Weights of a small GPT-style language model, trained from scratch on English Wikipedia: 8 layers.
Each number is 500 + 40 x the weight over its row's rms, rounded and kept within 0 to 999. Layers, rows and columns count from 0. Numbers have three digits each. The size before them is the row's rms in percent of the matrix's.

# up: layer 3 MLP up, 768x128, rms 0.193, rows 470-522, columns 0-127
# down: layer 3 MLP down (transposed), 768x128, rms 0.0756, rows 470-521, columns 0-127
up470 105:492518564543446517496552507434465601478535471491480513553577496458477478502504451548463448495413511510584525506493519505478454577480477566485507404517482425511550534565474445497537495527448487490474479498564500552527549421513510530503528487505497464472499525493487514515431502502498482514452531493434534442487462517539612465473554539437422554548487456455499465456504491461527523525452
down470 102:544488553535499513519512532482511436514478492470559550530443473472495499518538510555453479465606525520527534440519480537515555510466533531422493492512471534508518496500426450498469543549470529518477560534439500468599538454455456480486541585514482416446494567504487424531474411446527505478531539489604487492460474562529506496430454471515567444461530507471537496449526487524465474482469
up471 097:505465443479517544518495532483498524628501531536505544525498510485496496512502462543484458499511487523543463427474530502444481473479447512609454471454480543498434451565469503484548421541462502454507518456518550460497459490491445537491460402502512416462489455498571474513526476521559465506569537559471495468495479467518496517492574489485525556547631493520555510483508494594506481497538
down471 099:492530533482482502487476588359428486443478548509446516473486491479513499543511470548516506509518569542548524526533517490487586568511504554427500510531504520475464576516450533543503463437465500528452433561436515489610557496545520487497535510475476543506439491454456551413515467591467503519507459490509550498506498442489507531530459452504504471444504455510500469424488485525526549488516
up472 095:507573494518450513570461582566492557554469581556525498499494527486500498523494510541488440464497546527508509536487413499476460447501524518567525433488505471555454509439547479552546511486515442491513546486516491476438522541515461426470528486568424472476504542584521479469449535462516488437467517452510453459553423473547552482539513482544485481457437493505460538549529431446478485485575
down472 096:515480494461451521524515442428485506500467516513425485475544461484440505609482491552425475517555503521452519505477526493554527570521551569525442447532469467542488477542476446556460536510402511507538485465483496506432561456510473585481466419493509485492527565496460495560489579439520476548513600504424538528478506538564518515486548436447507513496518464508527455526500521482500504538474
up473 106:445484491558454577458486452485543515489456568487497466483496536517544528462526507556518523466451477512437531481458407523519470530546492498537390530462457561529529532519415498486508506501533579537571447493524455472440501526571472468548428505591566493445479479471505534527570478530545427419531505530535520481484487528539561492499466486502556416542472502487475510482536505492458516470514
down473 099:419516486456506482482482516456446507559536439553524515539511468505481521511524510473472453579530517443470442480503499542455484461529521479418521516586483574552457489441457448522475528476611513572429529524535596585466506482432549597522508527457501478470541493481523534524498476528433507511472549483511453555510489470442504546506565492497457499481467503516481464501499526549420481480540
up474 104:525501488570484491530530504485544533446536467458525500463508496538507462490550497505484500516464477481528485477511477540446477521487539502474523506484471535481475472493428521552428501543538558428525568448588464535544534461394456532423558522553535545504484497588455507506540463559534500457430549457479508511516434460430593507485580466530541427431526457547467509452466526492512458457493
down474 108:537518506466464529578585533515524534512530480560489472496545480492529455469474506577475542530545557497499497522495462515485454515406514435460472484510443460483507518482480530497479517490514476506547526488524471545515498470587466474444494538511477508544453511593479455469521526422532586506580492466442502529486463444525548481530533399465429473477541496512538487496460387518613461521489
up475 101:463466521564495457503494524461518497589529499494531533470485512541532463488499518515504495405461471518467575501489496515458470503482465466484492512547512603515488531502521446510535516356540581581508475443532485519463516460577585467520486535506520457542468486502465472487436499474503467500483491498485433492519480421427489548511446488461527529580566596549461563492503539495445510499487
down475 106:498525440520448515461464533514532522538495451503510536475522433513434461563513519523575571556449498442569493483512501440496472522553537488487483565533500503432511498476500503484459536515465430494573534521479517525459495535502475424444549502435541481509485559473478467550531500557519549505411528515552550492457583532476490474471551516485492556447482499376580524531414461508494483484462
up476 101:463540483505438488417474458515483497549478529567516442422544523547474477447488480446496521434488493538500538531530513517538513547560483525492535472480503492467525501474499533514436434506460449465509493587492490561511553553493448506541520433507509457522523579485550435535574522530479594437416459510499497486500436517516500585555450533494564440527395507510469519466522510527475480482550
down476 090:543492507397491556474568479477513501465532495474591506591492591472517483511434516452453560431450493527553462505455441484446527549471488539518447520478525511580555456538411437463542470471463544523505596495537487470503459531440571527473501528567478511468489537503543501464501504563479486478465503464530499462488483458468481525510551531462463490480588544506564514489524503450523511516474
up477 102:483507447491543440404420502508498544539483453488471545460535564471506453503493519493548495445465514475484504554513528495443485516409482464477485513458443549529499572505452522503484486490475486476524454472469583486509528441470497564463540389454463491515536465566426536515553485518460546507475482491528521512549510485530552564465559611558489496581448523524495521409500493530530499465516
down477 098:441452595485523512511443479516523490494500455471487521525568514437493518554544478459531444403483447483537483488430490500426492502537559508475516504486536554521524552456588410547501485464534501491478524558507494517430544575482571506493474553497528504503559492515507538509470530482398447471508520555533488542438557482484433484517449460392542489480520516571517511493542514497489453534472
up478 094:541506514513523448534541549566488509583482492546524431467523410522406466504516523477498491499489542536462492493513516416450518553498411453582550472472477522461493454506544503526476440519549448614447527514457435487460543453554511509503491556441481514517552529451545569549454479489451451549498498526524530441484494500501551478494462456542452544430499491436523495483483532487511524552506
down478 087:515488504485443525544484504459485495521460516431573486461512527507515408490523528507530581453543490483557495436500605536532479532532499511482442505488505500597511506546420533496546514409493572485552439450581568519466531487450541474499432479489463478466510526510477418448528481533513464504544489460508504519463494476492517445466454569419565474509576506560558462477517490519516499494534
up479 099:510462545469502424533530575519506541483499479467433587464517523427412543482539476497496481465459514490524563490497512541404524506559494539548559467437480508524548476426531506445488459529476602476506517474458503525544514462572511514516541500537461531469502440488468480482471538499541502505522510611569547419467518502438485510518548506505555452466530512472523488472503447437484477416483
down479 106:493469455474537450541508495556442521532468462480475441486471575382518507519469419501447549499515533486546511550447556501480514437470507457457498519469494511501499495505475511513523584530421447444491492502449473498547556494454446556486484508507527510575428476516449527498534453524501526496494437512494485533518506551618575497428508543486493490524459473572481515505492487564554562566563
up480 103:533504477477458452529550547518512541559561528527484519514476528457495424492482433527461477488525533531544455524502530509518418583505472575570493540475495585534480525482499437531543440551537515482576487498518494557473484457489499474492444430510571484513478548521455508505465493526526471541448510568519541436450497465485582499537474483484527494484417509497415418477537488593444466487454
down480 101:459505502579542490586564529487476523497534525443489440508525530591603512509502466470497527543533518497535407485486469573493481430454550482449456481540472470516530564526507485475504464510481542495434524521509431474455474585515507476504539523516518513438446490499468485494461467394611499493505480496474451504513477509467493491540552459457497523507492466405593497534531459506545525508455
up481 090:513536489551543479536481525456468514497424486518418480496436534481473575435408458518478519476490478506476533528492471517458486481464522430480526536554467533537445467524494539539470487550452488430534482550424437486524419516465505533511513515548495542455574482562481536460472498579517550540462497495492497548492459512549502537455566539420517499506510540510447538532437471461567564440576
down481 089:493530549511569498535479458448544482526602500430501520471600510504510502509513520505562516489590501540514504509488483496518456466497596598570441481512480450549558575482458489497513477508499492503497463489476516511471496400493489482472472415432502496480462527526538543496539472500480437461528439566495513501495496566473450461482446463523513419530537511462514478514504493426553404549511
up482 108:531485472467501520523476499470549556536539545494424470539502575515490525441464535455515502420465449495495503609531484534479514428493400474461555492573434476558576508533479530461513515525509544505457522516526560465421471464481556470470592437499485518488483500506607452549548464467497501499517464410490467518541488518473537457515536509497504502471565490499552476506489535519474552428514
down482 110:513540581582582478412510427498470476554501496496464486454526462529549555484457480464478527490521505459496509509502531464516517505558539543468501482468523503509515475479557569476442432505472364493488480559517447570532446537495574490441558449501507496521453411471460472524512494480476540536541487515584544501445582561533423510515509527519526484481486456524508474485514480473439487465516
up483 110:524550548506528474513486429521487532501402504572552548527534475561481533508460518509443541535492424398472429501483515535482481514525547489509463608470515482470509512517444509512604421396460532447447434499502455523531512507501521560539463437471521503484520543531464473500522580509512581526481537507492497508490464538525522530512514455435493472554456479504513514464531528485559464437514
down483 107:521505546462411487459512401491513516426501416504450481502535526521437515544542444473524446464468524534466575544489529457526513563518508534472536463490582579451567505405513508468483535522464552564541490483496495455488464492590469480529427412489582476518460617546515534481501481528476468498463502483441491545544492508502475482497534514519496524497519555519526474500491501451456501509526
up484 120:489520467501449450552478417434491508547515481554498460500550407516503495471479491471518488496466555550508457497453485517566591444534453477481530513518517506541543485499465471533467449445465518537505581466454486452559483491443529434502432511513505482512495523473562496501547540489518527514445518496516513506471582488569465482507499524549510556400529629445518487490468539516545563427451
down484 105:405489466505504506503510525499503479523457452490511481494622529504542534541536541463529544468528499484512523533540478507491508433532536470525449476461409555477436506488512556552540476585518443508458482569518517435510522438514476513558504456467551471491495481447431534496591484473501545512519447577496486474500446460538506507474497547542484438550453395523505416499534536510480494513588
up485 091:525489531485547478442437490635495476474537539516555538536451481536464475451425514490581553488533597515449555509463481534512504459465469458447457528480508484504465556486498550513435551492456507485451460540483502516525495482501499539480569616497514451463469604493495451479444530527530488418483413489487538530488456473548518503522477507500466465504593525530484480516519478495480474544506
down485 095:496444404522458511545520472470533528568501418538526494501472579458531465487549529495499437490437565507568511500501530444456534498544467500532494515518481520546496480472480462433566490478445502531411442475520553487507471510531565494499461459476444469490475532483515521493548455554481508544565466481438558440520525413510528513558453542548544508539430507546558499512493555466584488442544
up486 099:489455503568491487489537482419484584589484467487458465444504475507466542532547526524582527522471456450547500579532447495452496572582468498495523495483472513552523528455440503461526527498513529509543448526439497588517571532523522555476450470557490467477483427507476513519440525535524450503472507426580588519503460523450494499509524543547465478558459470487535454496536505462454438481489
down486 106:514481469477495530543491517540510513460544482547493515520475469438541536485464467493427492486470519528568466533466511561463555401467460472526468446544448483494541381532490500495573545521420478516497523449533500495521451502499507515524457544505420464513567483467493467485534466523519553546463463532535476570490487527507479547494571548478516473449472441618426558471473568544546505536457
up487 102:504484472606558529496453522563427499469547407512545471491517584481547432542435551484481502456522405516484510550469490446494506475488495525461523486527450574447503526509506386495507533512490527481459463401510541481476551434484515517489479471568475533518526492486502570470479472569531516495504470518479475557499507495480523526463569541477532544460587536516499455466502551471449487556528
down487 099:546518494480453502558559440481506478486523594493528504540481418496520515453526503551490443548539500489533449440536534482497514463412525527532526427510534457520523470538493560508498475545465469494562529526469473461541421516561505512464451528463497429510529521540499512486444504457479554563514483525506441426471562581580470529471468430517448468502479486554480575462490460471533411531460
up488 102:497467509484498500565539503547552524464441460577552479516447497483458499435463507449462493472488564545504445547464482507534482522510475491420493497514402512463490523504527538518467553503516530442534576567486579550429505485476502576464470518508515532444447583467502543506471442516477531525506510542438465547563524522455524475560552446521539481531578420442435520507459521522481461448498
down488 092:516534518483574446542491472494501466467527491494512501530476459525466476420543472484465556525515459418520558488543530582518533520561496432447492520480482597485533548480438511563492532431558506498503554549495427458445526513538536466462494463548537552465544494497491507528469493489469490525475443452516438460534510583546467509462570514467484597521445433533483535501445473433471499479570
up489 106:451539496452494482492575537518539482493544527523511507462511556437483564447455470502478570512443570458449477547475485408464558510421462525554425565512492481475493525441539490510490453510431531475565461467492462441497428513465471490544508527505491540545487478541516492526575468539575480413576575500466483514572556483532528524500443477427511526508529528501496524459486543536492497545519
down489 112:460471507479535466510474525477569524518442507544509497463573516487486489474475513541500441554519569434504519497482555462565524489424521554461508495556476498494509540466482464552527543485448500441574504450477481500501539538530385515475542440479547533526514442498467481516474536514578465535401494518536483469492433462484499528435538538444507469545471558603497455454475523489543571425472
up490 106:466483481556522496545520510481510537522460434519497440476527441426494543443495449463438529514516514543549511452411473542545545559494472537577558443472507480484513469503497507505478499497516452565515552503449481538521539515456540546510496562522503446473497595415517526462418496569458521458437504500477556468483527511531478484475498431527460562537486569476434545458513466476452552586477
down490 100:546517511423435484561507519493538500510503528551508483480510470478519440508527447465576475557483400446529508538477472467522456512469447474502455521434573475604536566548519463370555491517480466528510523520504465528455474461500564466485497482525500458500510503566555475459585521538526484492560554514495439488501488429426535558506513491502544481431567495489547518497497512509433509480493
up491 095:486440491499556554496546491512532583528483455485499495505560522445485462510502532439419484449486476458499470463524539432493546546462524564518508461452516454463468458523505516445525473510467582490458475503561525479476547544552496461460509517494484508533487465461478617494522476524416510463615538575544565521505502577461564456537442444518542461493397476481506507484504487526500472509495
down491 098:456513442510423532493421512428472469493434558462534446541435517529463518531597405478539435495501544514484514551498506521520512619463524538504427514506533541540523491426527440525493512488457494482524495506454601456527460493499552575545556449537514490482504518524545475492503456541558503535496480424482466499499480505524437490440498516490465453480543553542478501505519570464471461498482
up492 105:542455516474525541528537481503481458531570537468509544450473601479476473510495557526453537510571521599492540496513491570419435500520503500544519430449501543488495466455506477488560493478471516489546541447537543531530557457477484497477474467501516553394466467527531561439466546513532448474444546448472465513480495487446490571484495491484492514560486531401558482476422540543530455471510
down492 096:496503534513479434497553529495517514443559494495531461458526545507557478555473459498488470539471477519483480507461536447403499562471514454449481483475482554481500555484478541443547518500491554544513490472443491512469462508494495545543609453486453541508523536471503577437561457487464502470452604513515527573463456438459515393541514520570537469469582537534487439518451511511470499476555
up493 101:450542526426542449460477595593458479574441498496477486535453548473425494446430529542452491516492508491514496538560488463505508547591459527489496529498509567489466448508480578446528545562544488518505505493479487540519544506423471542578514411527537480469450464474466460537510472520519426455489483546487535519514496456556508505482414496545500465455480490548504495430541518537516493501547
down493 103:535465488501501527480493495461549524467504487513512483498509406524507565472500511507435602547500538487493546507522526541559579420462484518444498514521504482582446530485542457466528393479487458473514498487572560502532513456442520478502488481534483504533505538459545558553569377460516471557571575494515535505423486530531465427473493440495499527495509516531470457469505440471473506447465
up494 097:428511480513478456468531522539411559519457494414499497548417491469597477434507507497447455474525529530473580481522532517522491591471463543552549491507555461493481519443493482471558472502431514546477508423514507516405514516439502584492506522494481553499547499479483541484428480501454558538479580449488476524528456562498560512476491463519501543536539476525479551474441520530490536521453
down494 098:537482523539484457478514507497480506464489497496541548484513460654459583444529462479517510510494500494550524459519463568600484496571506498457515484462500533491523452524480575557471502486502406454546568545506491451522407544484498477515483464487484495517483456530435437535563525540480491506505475512548548498495532436525499494492501492429483496507441398515571411537527536482471471501464
up495 105:528561535417559444478468433482469489518458466515557507529533526529471535482478538537405489505550485486440485488462474567496450498509543464503462489486478564510514559432434483539533432439504475481479505478491526528481527489413477594572596510530530464552514525609498504554521515494495485496491503505498519506430448441492586501474507493523554492547540472544476511543464434493509457491431
down495 110:475528528566494522418502472467549493511548429519479478416568486485520571513541541487465481517418458456491515515514475497423499488543537395518502512476471439509538628520566482514526549470491543455578433504451500497496554532563514450515490477456462533502488500517507495553514529452490478521498547513419598523549448456501521466521513483555477544481448523481512529510449509448525526459455
up496 092:542401470466533605495457514467462548443561453570443543532475532469526488491483529515506482473476495437547528503487506573424460510499509558487561482504540514524452501482519506502480473448560529428466517504555550548548474519444556532522507514481538509450525460423508508467411574544531519583522528510457534499522500422501488457475461493516544499512445521517512401475466483471547471447468
down496 090:423505515537510505510508529476465556474519522464566460524499464572594429507455480513529422515523431549500523465465484505473546470507491514496502455412498461578447519426502530501505468541504548555545521511469539481498428498488473568488440533547493431483529467492469470469517461436523544500468534497514490557473508593475557582489459468527443446502491551467551559479533501485487481604537
up497 108:485461410447454493492501513477483516517571498510473474513528504511441404434472520512550498466518516526564512527468515475492415513534497557441600547511472487506501523542539461508513479541507512527416454590506462489493566446404504554480524453465540573534564499523483555510525474462489468427475531494488575539534432542513576484475447473498512534444528462516479528541490492445482550485455
down497 110:508466538540481492566497527543486450581519493500475504569542462471519524492451457533473489481457475517536484448435538452450434452506484592464529478554466541507462419486536486503521558530539527461507524520441491564528556458467471444521480527516457533587488538466598515468477435544492507555456492540494472569541473585570480487512478477385496499434469539505508484459475510536520535489475
up498 100:483482533562528521531439494496470484518507530500522484513497425545504475530546485460485502471458531491507550505447400558537533391546541471489498468511539535459501480478525492452543453543494607474441508524480501524435457556483505515529439503563551501504471467561457508377474478494521451484477491503519469571515514543504445450517587441492499490580459489456528462523413515445526479544543
down498 096:533492497494601511521513526513548448489435524525528550484456506505450550403494533537468524521526500541497475389581546418523502540521449477521556481544497546521390429499509499482507506470508507425547566452504531465523456448528437470484491491491476475453539510574544476520513532512457503516463416448431470547499478445553491482543499555476557500535489530509530514520532535522461521432468
up499 100:510458513527554541515419501480524476560467542483505525494503490424517450544430561502567456558505572489531541434533546528444530519508454470549474501466479535506509492456584559494466491462473491498480498517536482510516492507537499510445452517534491460578562482562460529480517476445498499385429447515526533560533475543457408428473488434561498472490479437488540489495485579482474538509540
down499 088:481493506571610542488513432496458522502534518480527557416496523436504502496504503453474477419498482502483458570541467441473449582480497469519504516487509447496564529513462487532485451529514552533525484526532489460441473505500454484560532506469517560508476458535507476454529538429560462500558474497463499497507457448560502528590519525500469452478571459458589461496492417578472545577516
up500 096:556512500442528474529521580593507493548494513501511481550481559519523569463535496462520474505555552458477524474454442472510493528537474492424501477468505480555466460486526472501540463491492522491553458449453476536527502522499564481407531558475481483527539592530538468505549488555456478501525440506542470582477401478541535466511481534447461465500571500533518477470435477493374428489508
down500 103:499532510537568527420520438504452507498481469489518498433532518495471535441547501503469479513520588580478633499504543507553506504484532407476492509478414533478471533500478504483523444551499580543526423522437506522514522386499464520557440448489487548515466501529504491507490436581536505554495443477477502526476562440505545507458472551521481444498513490542485535531433470510511503461504
up501 096:543478439480523460461520518569446480569449464508500452488413587428439476553475559480498569497507514534542604499474522473503442526515499561475469480438413512486527529490476528506455488455524593447594511505477469537510532508478545525539489507540462520463496549518444517442466550541494442566493510459512494459481441557487540565477520511487505478497450491492449468465509526445538459507553
down501 094:460537507536475463523485506559506497568515481530572491543519463585584478495521459492537583518451522542533477487501497455465499439422518509517474497433426475502455574540563467538513435456525492549482454464520557556448463468521455465556481491454535497456464517453493419485475536504480419514503515520492479488485502508533543413499427498516534430483527464482506594569464534537477519522566
up502 127:441445517457517470573528503510624472548485445403499430504508524510476530514525540533525587485571444503491422514481555466539491470478529530459481500514515434460489501496494529470473437535476484523509423585468503486498452499520531556449489468439543429491481497575610544483496530523518433450510478544551515501522468501551485507514475495532435499553488520533495492427552484473547497527506
down502 152:520463482452469551567504487502490566511463448444440475471487532432484500509460549545473581408605508518525513479570478488550484505470521538538463526569446493433493505542542510519463447514511483504460539520514523479460438449569497565494446483465543457448500522488533523559458537462539451503553468535500571475532522493547524562488444480499492471506546495488510496437552404446569517521460
up503 097:468509570469556490540404478480491463516422500555514491440472483527463472516492485524520533453488552586438472537486517477502499501556526525486481426540514492514550476463481405456526454463486578561405507438470452520536539478448489537480571506515533517520510500535418503487486524540513514543505448553522451518515493522573531478500538564506486426555563516521438548486552468462408508505504
down503 100:581560453511449493556542495486414490521513465487546515503537440557506498490523508531486477531468419492515444477503510482406452491481521535478522520579456498462482505511535508573466525548512502485515478480409468551500425472545459461498425520515516459493547483516495566548530504535415580554445517503530484528449532465467518429526522473531562470569569496492474432574466569509500469485470
up504 098:448497429483395460497455447414433540560517487484488397532494558536499499429506495532567431458494488523507535496538519495461459551494498509500509498589483508525478500495591514434602531478491563463506513447480525469445566449498480565515485487548442473541482461517527546502483473516517496500579483544460559476523518528548505530468547508500477483503481483442549540438485518438479558477487
down504 112:475468460491553521422531449433513479465481454475478458433589516524481487404515584500445476483516538482496462481486503536473498513497532480477400441510444501565469534504421430476485479533479523516541531558559468515494555584498483487527523441453501545548563511547530511492529475526539535522543502528545463481476511506497499597465514597473445557439515499457574481513451484485514525523469
up505 094:420532416627502550531459491485472485479457486454495449537474471512545503506483539480475515437559519453449501539534494469533500559473435484493532513524473489536467508481533485486503498494450472465444520510473426492540486584559492528498464437518545463546453467560555526524565518495520507464511443493463514559488534516554476479535549443570517530486542485527468497402499588411466512530568
down505 105:532450488452496466487498532453543498490541503484561540501492512503535546465581493396503511483452478539565463454498510586517492509498514457455521576528482519450530549498494522437495537532563480553477531519519569411444488464522536444580541561513527511430495482508485510508431518485473545497466517478524465515523440376454422548474466517521478458488470506461516490531520407491582494529509
up506 097:512540437482508482491480484543542546513499552519465457484464524463518511583503502501462560465440486571509479496532506530486460415451447632527517544552566488493426524500506551535505442446444531543407489539541494476480508532429553473492482456511512506448557479537532566539512504448522546511534540533475458470538522478483498489577479505466452479430497446573465445501475515584536507487489
down506 086:483488551512448569497552447520487513471488404506494533504454523493525497520530553524519506476521500465429498409554525500518482552466453521536447460522533465463580546473552467525481543478444498473516468501536492533536557499461453496452494512529431468498519517518550510577467514586466512488515403501473486461498442576548534510513523479512450475514543520389487539362482488504526513554544
up507 097:478576492467509497491499485498487467447577488452488481510539472550453465495465577597488465467449482448534497478512461462546481508511466469502549458553512440498472489484533560472472496486473486490550493539481497534577534553360426511540529450460517504485457537522434480506551498565460455480627566490499450481479505521474503569513481531464504449489437564491517523487486512577522467552511
down507 099:592519525441481508534514468543427490435517481518478481476533524537584502420501445455517536495501468493543479530479485462488509450530466473549439530493455526432505523544496503477487583526484479521525504481485538550475455466540553552500517537509470495485445501561551568599494528558525519540515432474397511499504514495475504399539538516484527509455517492454633470537488509426481459486525
up508 097:519510466425508518472481504509516475439498493534457455522467535493435545483556535507530528469478408515498480485415563496484475534556547525518430532515420431525544557480499512523467494487500538428556433549548541452470577547506456562529490546459501491524502439397471443549476535536518556467524532510468531462503523541431487538522501536483505454507574440467549488492501587530555492484480
down508 097:544452547435496458440461446443527565553549459486566490484516452512451514486449495491525456512459535453544512422487495516555474474481489500507520421481508565526501489523477515542493495505535481551556486476531440544489473449471429447498502514520462484472517537453538467527535500502573491454460522531483487577490593592565510474457496506518438618495531466541487427590485471498510506558518
up509 100:469502460520519500545547468422472537504569582542489547479523550485452517504610489484500459460494439551521524536481462477448490494473515438514509485414491394510535504540423493488486452548516548522450474551460420536450480423482576586518528512508555490469515474467512563467514506456552579484453520572500492529504495522493485457515490495465488471486531489396553495504475538498535527466502
down509 093:501542449531508594551523504481498454499450471503461519477444536483498481501412507557546497508505548553467518455550483487449489546415507486534476547450481561491434474511524531562539432541563531544393474438498453425518487534478515493475498546525478461518535533485480504602509513553583435535581541510458543534460530463507485459494434442509508502487499545529429475515532504471501471462529
up510 103:588480506485510477466511434584566538477578490537467495475508496450503462471481459548510460437500505519448472486510472536535491490532460550499508439567494483492515494539489542513451441507511516542451524553464529434450499522488508477470548502514491519469508576506451548450446583518546606468502480504516446552503461492501548538480558470551416459514404459510570512536475505425511412489538
down510 101:478474523428479537438503511473415484524472492469520544536479492558546489486514446555483512454445515478537522468512432486506516404519528439534544458535545547580505488508524515497527536512511578484439553495533533525497496623480517509419455442463451462530543535510501464558511434491475535543488560463486499499395538594553502509442515499471450507485508474468454549463504480492472520558542
up511 095:402514478469486537482488507489485506483473486501558533468496470465549543550467548482530498474580638460544513484412518433481480572461512485525454467488500511518444508462511348525530536498487533507488537435515517530505497516456504553546480507444546504534530441516497440474558500495525477556448423506519460506471530515573507518484521425464480508516543533445551519467476550553507558507494
down511 086:474514535483542459549499509460487536572425448505544460546527482493498487550514516504463610550517526542428497419456542476483522429521481415521488521537508476459499540439482560500512539486481549491429563469515481574460519474445466521485479421481539566524454521519558557528435483552463498516528538458553508523538468473552511511540464514585542485494508523522448474450486462452459476415508
up512 112:559513523486428492579478458454479470510549503496420395459486522529466534539523436512445467453533562474465466567449525520533541487564439480501519562508525545482574521487461509495452479505461513451563502498459495498523509488462506432515555537495539557457463537469461459480445531507568500510496468447440551475549492497555439582499551484533492482482557464470485472462485606489556545483487
down512 109:488542499451481522491527434514466502484462509453487518545490540521514524472443469514542465506571544476552530521469560460450461527522526562523459461534431463510496507533475378539485441515499479478569451484617442483544522581508476525482505507522522516491509399522509508461500495476482534516524516545601442476417535557484511483473546528486478444438485476496441498540537535469543492594458
up513 092:532471497457465463531533456460521529445471515481551521453496495509518543513507502532467476560490457578450517497413520471526519512523499507490494540520442519555430428472469488531508502450501461435572507511496481518573505503473564565569580539512511478569489491475512504505427463501533559458478502449465475428511508533532411533581461492528559614484512479501443538478528565548475506424454
down513 092:475460433504473542478470479530532422473488418465518560503509590443488510526495501461563566459497598509460501452551518523452394538487543514543481535457462504423521582499519504508481448482584508541490542470526510499499455567553504488550504549499539517506549552517499507528489549529569464549513512498487495501443476430529500477480476472520502494530497461537495537502494377463437466480430
up514 099:518547513485516466454475407527461445496442449494503492529483522528490455411478516530590464489518523620515545534518560568497440454468508522436500493485451525509464477518497485554577473534548488444531505494453541499500523529496493525601494517478532514522425436466491516501531510512466574449485489505521522499567491497484499533387461529445491569512513467553429429490500544522529468520548
down514 088:459455432463524517497496519527501436505567504531515543510462455540498567592510447575518519523543517504564422459519528438574488520521506445534501533550546517530522527557535496535421519452479513536501554494600480475481460494444492499441422591466452510518509514510470537472420484511517444525519494447464524489452544546488513483467483486471530541440449519510467508491465454485465467386490
up515 102:472500507453523529527511513457548555485485522482495463444535458510485530559456525518543469538534532541602520408440525557540456504561415490461495429544491485484411525486486575454537489564497437524523526552594510477470531450461496540517450461420511497591548457503528448486483520481443527548514527521454440501523471509452461493535457499557522504461512410509516538495470479531456514510502
down515 093:482447410499538495491522505506491504437415592484584527569521430435513469458526488553469478442498469518468528525560510439479516525591492521488500563490452417498542500514449522461534486494464531427523547520479541463489503566510541516484496525456465562485560534467504538551524451498520535484467500438553431483523503493534548459498488471503416466433555576508507541491535454463553468502505
up516 110:479523493449536465466523520588559474451536517507504480451595478502492478483503476518587544561429485560535504509517548488458539431474477416521471472507500437499598468463455519515513482533496521480561452454475535425509550498496524520509528503492533492486513446490539486570550530465501511437516430520489550524554524558441531456557478433536424472541506478444570427467512541462474451508511
down516 105:525580535497466549464547514516507484493455516426542519474540525523524477526502514602477523540567497490454458470440544470469516493520590539548505525491493475495462466408525561465447428536515505454559560529474500451484480521543468468517433495484516475464509490455558572553427435510550455541544484523513455428468454493433535512471454510580507461482534506434491505529552509515471505542421
up517 102:442451479516467509500552465564499495506534493565520546451533555518520531508488483492473582528434497476448461485405572576544512450495501515487520596478493475464504519548451497457490404463491509486484504499493446419533509535511590460486516485490548503472514487514566516478488600556462541502494536491495442539533466461454435402519509541473572420516474567493514531494483458503523493512540
down517 104:617491494549567461430539492433546510547492469504528465481506526439568464452475537520492526466434501463483531442497507457432520468553520544531505549435513509510504486510522529550504640463455553462517484477544482502421466523512461517468515528422444498498490490582530453533516438572499481527486555464496528520514487504532507479567452484540548438473516451497462502460531488520475474473579
up518 101:512575515476456502466521510569500490483564508474440486485434555476474473424456599490502449505502489504481430549527430516491465490491429533464579439538492532503573439477453503558520585496499589556530520479479511407453501563454569424550506494530542461472507537508513480459528524527556476498464469513434472516484505509486529473518557439487491538480503509544564487485492494553447446514476
down518 100:516469518517516432509511546456551522536475527499539455553518513444499506540590426571444528503521477494533534524493560517487577481509529511550531568476517527465475465516467551486411454514463443473467445454518476574501487429599452520481500534524459486467458514512449523485504500456545555454566573490513560519437440535453483524444418498525535493475478466430493439483519498477569535514473
up519 118:499478528509546494532461501491480573455502495528522499509466579513470521418538501506524512464449517369539423538509514519517509506437533482501454484488565532507494505573473504472527411511473539485496567548563451452505537542500496591499543439449517528542487516428538519479476520456471483518416583443412474512572469440447550519509505490510448515535465508503457548512537443462511504462511
down519 123:541557535494488457504518470517616453542473548512470517545527458441489475529473579491456495556515513486518550557501515472500439534483503406496501512443482497532475545441547462452489519421438583490567477482502535411526478496491472488494510510565448554511530490508485556452442505415517466435438524515555486494520450487472496501475577513471432507575535543499495484441496514542532493448553
up520 102:471496475549552493500447546511514423478456454556497467530449528529544489501493495526520518542478437481465490480505509507447519503525511600474476548540472531575478443498477522539493470554443474490516460493519556610451512478467482484479428520510482609526459439531458553486482473553524513485538477546500432538478538486423527513532414472515558406528613556486522486498509522476496460463475
down520 099:541461505447486527443563462582522500521547458537524504518495399525540539408559460473502526561470479527493548543543489479537470518473547512522572514484497558476526478542518549508503470541546480488497518501491496438468441486437515483560471590476502477418466572502484447502548523479451488530511485489436521449479481629563464527515540507546458449495477483466506545495433472510451455432491
up521 102:504530483591436542527496507477525500503504472509481512465491538536535560524492503518513532535564470553573527476548445508480541488528413548566436507529501545475486499450508421498476530446515537447460416504498562466442455462535512505449507449483522564548451538504527489481393455523529419469518559510506468456531454513443558504517568524473486421531443534449560490454548544515510466507469
down521 103:495441542455535549426494519566481549575517562526446529557445512512505464505516525533462510562535516541483425480476533494409452579441524484531498461533533506471562478477534416467469519460493468525557493428483513538474512500462490430454526485452540442428491490506502561534526476450578506440499502463527476508523599526508417477483573481492489507559495534502452460500454486545512537503463
up522 095:536504490439492467460491536492480535489528533471439528506547576489485530498473497515423435511515487567514565502475525530526512523487491561526504516530489539564454500554428510502519532548449454523571528510546488452422501400507506491466469467502600551508533416543512511475459526509564521508509488477537529501493483490592521549390461488526459457502447430441517427418477519499491493511434